{"d_model": 224, "n_head": 4, "norm_eps": 1e-06, "positions": "learned", "qk_norm": false, "beta1": 0.95, "schedule": "wsd", "batch_tokens": 131072}
Each number is 500 + 40 x the weight over its row's rms, rounded and kept within 0 to 999. Layers, rows and columns count from 0. Numbers have three digits each. The size before them is the row's rms in percent of the matrix's.

# q: layer 7 attention query, 256x224, rms 0.0972, rows 0-14, columns 0-223
# k: layer 7 attention key, 256x224, rms 0.0964, rows 0-13, columns 0-223
q0 115:418480498452499552521510497560456449451499533410549472525434540540431535455537515549481488461445410495541432455438589451505463406550504479467449454496501532487485426547472503529514534522438454553514466514468455540508468499528471450486483655550547458500515478477541455515531468514527502457474513566469485519447527527472540489459473498512471488551551543525524521494539459457533482549528546501496478501554539499502461480551480483463514469488491462478476466525521513511426619494549470484485498505576542457520470521470505490519440448507503513562489504429503565506478483483522500509516437474439517520501457577447569516435371522531506549499466489516544525562525510542507509486530
k0 114:496523504465503488389552461568540461477479446414471503513480499474464487520510537458419508529458465521552547469522489435551429485544469490415471526466466460487523499461515531476575497453491463555537581505551466500436519501457502502505536474455445486500529506506583534475429471513442518458467511531553515510535499451482551480452520535531511462509498492546487617471510489457536557538454567505561485462514444406541468527493484492502488500419510423553572568558562516539490545516512601467570448557489478499563473455500459508460469491497438506449500542468461513512474501474508519449526475548586571467495520488442545490490489565554494539576490522507494444526508520451533465478518
q1 119:457512509433467531524475528524594517477562485497573465492567511478464489474483519482504410574500512558473448460518580500503540462536572521494470487494465422522397488580517513511534482453529500496526570561544506527463528550571490446509540441444520507505552572516511525602485499460510469557497485508514497507519454542460507446529491467450527515562538460531502503494544461454484466578474509501525494437545528472486468492594571498542505504518530519506530538555435457556502490482528496466436484423555518527522463500480491493506468469485473552441552516453459458513500451459442488457494535542525542587453458499435556455469383494498491559479422480467467521473543560528498546535521
k1 112:530410547527487498522531494528496515508546505496451449453495519550524457484537407505403516520546484478535548490416480514438575498487513561510492506441457486510496440496449504510518465465453562541446539556496530465490485492492444524473498478401525479502480554486501384501514550494413452480512459526455524543525525531559591465465572483455521479518490543529530556516520463470417465465530539531548493517545531483557551632533549499548473454452456502515473526536485558592469514507510506449500449443492447506523448460526452502483492468501457539470506453531439510499599419479565488485476529484452518459430500526490513439513464503501539454541559466463487524512519521564535523510497
q2 109:516547454586457480493547464549551486465442479511542562515553544446503438461558417499566484503488464512443537528558565483505543498476480530500501526473517466493531484513541604498429502512445495544499486558566456454502477563509454433460470496508502495506511506501517529526481527489451594447502534441438507523486457496515494478459487477472490524458557514502497457490493514495482504486469515546467518544502464462539455410520450484468517528524517493528510479522499573491545487528527452498543477473553525529446528502486538438499591607501457465548560462514453468528531489493492551528438520492460437484454390522476534478474512439433526612495589561549413513504509557475503472571413
k2 106:584494483486546543516494458504538458533380464466598535522476541507486473510503476472527523523513470502497442478444514586469488501437476514555444455520498463533500467518533535522509508540517494555422493400612549507529513532426440537520442474504511414542507588508473558503459416440479517460494518493565450514510544490534522565448448487498515497448503569554534490497500525462526434486495496452513554539447532556402507501437518505504431494456521511477485492484473554547470495477530531515503557445530489466512521495466514484523486477509507422588517466480542531462488554483509503528531493498518493390482554490538485429548475451507532527460542499563520494493448439515536444441431
q3 112:515536551506489546541469541469576516458534447454454472549516454526570493491480499509521475445458505484426522435567531495524457567426469473497546546505508440494424464510543478498488526439503493500450526486517478517423487493462591561432507521495507508516499538576529493462446437514483477529497450593481457536480502580484548501510506455468569523516530534486527540489501517530484487538526488508490484516524567507523501539521571537461514512489502454519448492501496461530545462518471508488398488539427518466430497498554502482466526508502526446461425493481435550579506556448461538470428439531519452487549538527492507465543551424499561485533496409486498449515506503336430525545521
k3 110:544457436454505536519432479454545475511500385477433421540482476473479476549526447501573527501557480447451504534516479538548486522438503484500480555534404433577518512522531472590488535482485541448466494538502536494501479517516490451488506420450530513461512487457551493512544583483493434509510515470487444526486536518468491529536534505473513494471507517484493568546503475442453550588517502539489494521560489503467445474580517505532522516494521535509497538434451490519448438513513462557467425541434534479555504481509558402485528602471489463457442498539510464564529511504482462513499470470475454555479460416538439504554474469463452471455521556366488463484470480504483497525528
q4 110:482529459442527552530548618444499497522476545490503528516479449441499496456559602455518556417480482514483510472522396494500512455501490399525491448498529516530513458559447485517480457493569487504506502531481435522491398510423532509430485454431457516512469502489499539522471476433549503425557520516494528436504524529551524520452576488481438461426573509467460502540516545493432460525536486560524532439487533500575467524531476532509559464521499480453505529546482521455546544495506488442506523457473525477481458531435535490518493516516497484430584467526538442515490424529472526488563446554527488485537478476483531445507581517498522530521506571456545488434458472526428475546518
k4 109:462514483461531481552487537494509564400435518540464547526450507476509421598506474495531544536441493477493460474488455521487581538507458491493525507501546525472418511530538488621444513441511409525468482498527532473497516466487472505475559602466532453424476512516472571514421511528462485512565556481498452530455509477427484492468532495491435490524506525503605568536465514547491503512566506501449514509468542490480480491504520445501558504528582414484492515457525453490408524477523481484472529499532501474509465512438532533517522463507502488464506482438467483477464518469515538560557477494450459464460539505520544477495513517560524555541520571475527597536411510486519412585514
q5 106:550507530477470529450548495544478472469510508544495485520500508499472426476495496491557502511449569576531499500468458613509535453497482424493444433455480517494496523494493527421533524530460439551526547485504438487537495504517515496487578494486512483491512479423519457563464412463564470562428415508485545492488523464419431524450592499436462526434500509511440495501535425527484505523444489526552511480502426526514534480479509480491516474620518504589457496462433492509503547512451469470521496504479499388480494466503505548490476490498528542422531450499496493514584470515496509392471542486529465460522508507481529495527505482405515498503515457484462565489541481509374551511505
k5 104:458511485536487519446460491433516544435514475560547448456508524541515482503550409473517541467478528507533489512458525479469516480542523490539447494504533534493529464495536559507432469456499493524524533492472535553489465377442527522445543548513524510512508471433522475514502513496435431526475453466493493501530548493450440503500490555459486527485470437423503468523482536526491567481490580564556545534529553549476536521478551489556505423540528485453470441506538498516446488469565459506524398535461500465498489527444518548454571497477528515527514437552474557449503559538571520396466402556522575471515506540495516528434525462518529519469545470460528473499491508517560371470443
q6 110:508507477497487490464491499530556486479518501509525517556517498470509377504465486557519578460436543464532482466491562464477482506428497537505531528451505442536460502511483533495486508491468391432505400478472480514489533477489478519523495491561448494511430553481489502554556424475623446554507538493510526509523472561434501504551501536547526591473559505521517535513498481474422502474431400443516479574511488501516533487525548471511517487423414498381541497489558480519541528556546469463450449532536474474507548491412527532510548532534494523480534545476498514495492580479482498485479544493514450515487491506441518472524544590548472519485603498541498494559565490520546530455498
k6 110:462544426495462528475564452473531500518552548525521449510515509450411470546505570455525468469452578420542542451497585549503494493459496524506514480500493540471491550490440504449449402495541522498475445512464490528466472453507491494463446430450546484469541510496547515554537499519506489489519496508493526487473519516531565508574512505527554443489461421448464507419461481494470499482489549406493545520487483465420568498456505424534531540421492488415439482505476502582423533485465422544530507497575503502602483473464526473442504511466494497528574487499508534519499493544553442522558560477491496551502559555460502471515421493577488522497500526486508480521456540443460467516572
q7 113:442552543543506509496548531524439463530516526520544505547463552508456498520533541461574503492448460459438478482465450464569520577486441500532481525515432457538539557502529446430484498454546527453494547554474437505574478451539434469471529480467471468506545502556499462504555440502517456555452466433468475589468486501522409469513501564507540510511523501460569497505450497534563475552425561531478569482453475476451532486440492457512486496401446543516505516527428479559515558511512561554463494525497519407573476501460444461535527487571503494414523553459468487500517485430509438505454465494526481511542455544490446544462523480521462449536538503469489499558466531448500455500532
k7 111:547457548589497485575514525547509430465419539463494485498492518546470523537559499476508521466477524513489567493471533489499505549515473469433480486539459476469519531461473485496478570463565480473492487535469482498573407508406425511405528553562495443467538450539519494444518548515516488489536534554524454498574455522532542498594474524544559518462507453455379441470522539512455480529546507456518486540522506474433552485547468475511539555511479509531472511602502474518502467545490544448457434483453495510519515530471488516547552530470530476504523491426440435472480568417489453419453462476475509499479481479480426563455501453500498482489448530503497544456516498469514475529405
q8 107:449503462562408531527462528513507495416460502484546534530531462498496548540492503446540557433487480500560405575455445521513468511546464505536540478518505498507504569524448465505512474515463431565448472461445504472489493506476539520578496509534497515521465593546496562523533520530413511470483520544459522523495501443511463556500509504481474482478495568458536555492556502486558478504473505488538476546511502541467471554443504459494513508539514449507624508458461460507446492491445550519477449535504552511566505487421482561577421584540534475441518584501490493459471433493440534561547447424499495480492472438444471477450546528470506449495446509531546481570491512444479456486440
k8 111:467477483541392484469541514530552493499475492507451500487453426518533501529332554495418549554516538563563522553508444492552468529492509488421537519451495497488501579460515457524504549533418508499487545442490469476439556528424481513406486489529560539475520505475459511494513484528536495504559455502529452485556541464527446488537465496515448557496445525449509459507506514544559601499548517476503468490477490539524439528478444537507582518519477507498523535462492452584495488494526531433516497478555540469512550506457525543543556489498591471490545463494545529459493501501520520450537509500438443463504502547555476463539592419542448557495498524516474502540529464474554501467493
q9 114:521458423522471521504506508468502623467472495501477586484412495479506466468507502498463504484435486519461490540544521439534621562570534527559512493564445548508546536500508481552505510496504457491502495463470442522478495514431504463497451402504539498524485474459543521450492507545538545477486510482455512460545486488434442574484548583503538506501542520416512511527450506506452437388482566447467473510515522528512537516416498452525469503530532474530511463512455498486536502569523568468481557554502426511477474462503521573530533488524472487556476481478494581521533519554541542536504487500583477493495469428472469520424455578536531465423473460547521544475482462465439505540463
k9 107:489524487459554451486492493480482594538577474461523523523534563454487429539535472534510516456497419447509489520500518545424606440524474477497530520477460470450593512443585475495522519512436422512490397512457492493488520441424479496510465502487479466512473484488490508483489504568590445519482500538532489405509555465453468495473570487516527475461477485473507514467481540480439525449494475446503510521520466526488487506434479560514528579465485544565581502505530512500510471502463539447512539508578516555418452572490542499517561536493504586464547500470547464463491572491509508480467546546530530502557541497445548517534508467560549455443517459452529522621508486489474503506482
q10 114:500473526588555425514487512443461532478521444474484521534542476579489516428521453558497473475571497508429458537538528497494442499483476445444562564528528457453457501529512531515455496485518507495583524553515502530546489548545496444466472543479489476494498562490609496509507539511481552495503499521537515532495548477583522480435438511501471489467500573512510589437483437497492541484413454447542563456525536457525488523466502507484549552505497544470492480560417451474576508470548546476508410500508492461535461471449468463497481512548492552435570470560514403523494482514515554451486485461586515556498487500520527496487471526415515529473535474577434492503459551471581473486545
k10 115:565486477545519517528516476486510545493531559427514519481515516541492551574455526527488501572470463461567450477494487529422487540452494488523546503472445494495489525522570443490518547480487550474531563423454622506543469550505462511523535511478481482418571526552502504475461442489506473535483547492505512489604432457494456471538433484510536462485501533512470522477565486547536523518447493479420542522493527523414529527504545559536469474493459448453509543501539486505473580461598476474523465496553490524586499525497418494532486458482421478485494436455523490522488468509515455495459467393555436549464466556484484456476495509455551518568476477475451526504581527483513534558584
q11 114:521520537525506499523531513469475542477494452503478469502522541510480513509504481561465463525534449493520497464444487461568456561511471539467480496527567540439466562443457418451521496490571487548530454479530507507530444511543439547556471507472558528559478487509605441498487520508499517512437408467538484484434520542479420475487477454486514545516480546558455508510518555523466500477473384535496540467467479491424551382523516445458478502555466496466521492520484442545409444481482490474448514445480512533481524515515543475602500494533486520531509538587520475519462528500496594468412541514470465455525538461508513472619589513461463514506477515481505512455540570499519563519539
k11 108:518456491493504536457510494449495488455492464564438449482547544550479478446420448496483485477382586402548455536526541537539590529451571488569522571492483464469431470531498497511483515492502493502495501518522480488598461511404507471452511494522483487511498449522565479510493547428458521440457477511534533479517460477413468496519529533500587537455502480542523472539468576546557482484500475586492624439460466511446528469575489543495475500565456477436491537473461530464568507555521506475539553527502465519507578452496543520499527497586508517532491501510530476512497412534495579552531548492511488529486467451476476498487443498508496466560471515505434458504497497482494481471518
q12 104:520518458514460531480559516514388510556462520511569562431554504508471544463452466491479489489577513444480542471500501453376491470495432452453481483435478484480571552495554422467445415471500416499540509501474461459471547505503471582555463516570516474493538484460527466466525528573485530586474509518513448522440487488458532551444476488415488517548548569457479553506479495529461516465475451576483464535547492531444469509555497527562559493436522539471462546480507506516515415546445552478546449519594586596489535526503478481447515518450418456471470472532493505462511495454495523505508515456485532490485468483459470510544513468492530521489508508541483505520494469459473510509489
k12 104:532500508568477524469496597514458469509476459439525509528496538513492477455466534446434469463513522411437495550527506521500474486505515575521502428511404555502570490502560484507561508512509460503532553465530420506517512484442434522557477500491478507488517493484524552516500553495482568568480495548499469443589528541436494478454512550522505531543476481491508459523522497504505475440606479502470489463549483437545465431454483482525515563508565515486505504423475440448513498453469505490555557481453541521508488493460429512457446502497526495465430477489593515582500508525532539432525513415489520437446465568611544499506473454478564534460448507496546514452505476432474443433530
q13 110:554475502501487485507503511524529565569437573593534526527513538564509447461437516483490472501560486502516514414497475538504459537574479532477477434472520541511453510445494453516556500518493448567469514507464496455442489504465514532489489476494416547521575560486498473413410544509551535589556513505582570534497482458533546478479467464561495511501522469443508494499549462537477521477546474449527548413476611518539515412493564477613499507491446468521504403483502568505509497520515488466489463429558514563493529461517511540511455494538464541510484583487496557455502519462572539517453519470540493517516479471546528453536477495538511409461479498507527481463494455480480506465513
k13 106:470527534543496535503480524476531594514497522464539426499465516509503379529505521517487506506488521512530544440518500493414501545532516486491483457488495605484491536437510509506502481446453497498534533495555499446567430481523516541567474474463596446470473477509535482489521613456572478540534538488526502556475505474460481433589476478519497503538548471444502476485472483508516384456503504558486506540445487523488427549524435516482424482532407511423548468468434509436509514462490566500498523450497501507546460439534478455430448491507543535456496512514488435487489500498545568468466495459503560501546482589502525542584521480480501492419495497541472426554540477514562540481512
q14 115:494486415490543572571378461506557444529546500491447541507507533464551506538552483477501493422546632479486461484509461484469484458543510458465512462492487564450529491463463502481476494532555437549561500472441523472521512480509501547490521500500504492486464415532508477498451571540497560475458453527528564535558504505526474416473481558603437473518584533573562551433431410461484530496522452525482467496509463482445431535508466522502497523546473569490468431555530505529514496411418563469457524533479513479494514522502467522489540454508507539518510423535472560482571500522452439469499495493494460452535507506515522462472492468472492488505486478547481515449534521565518507462522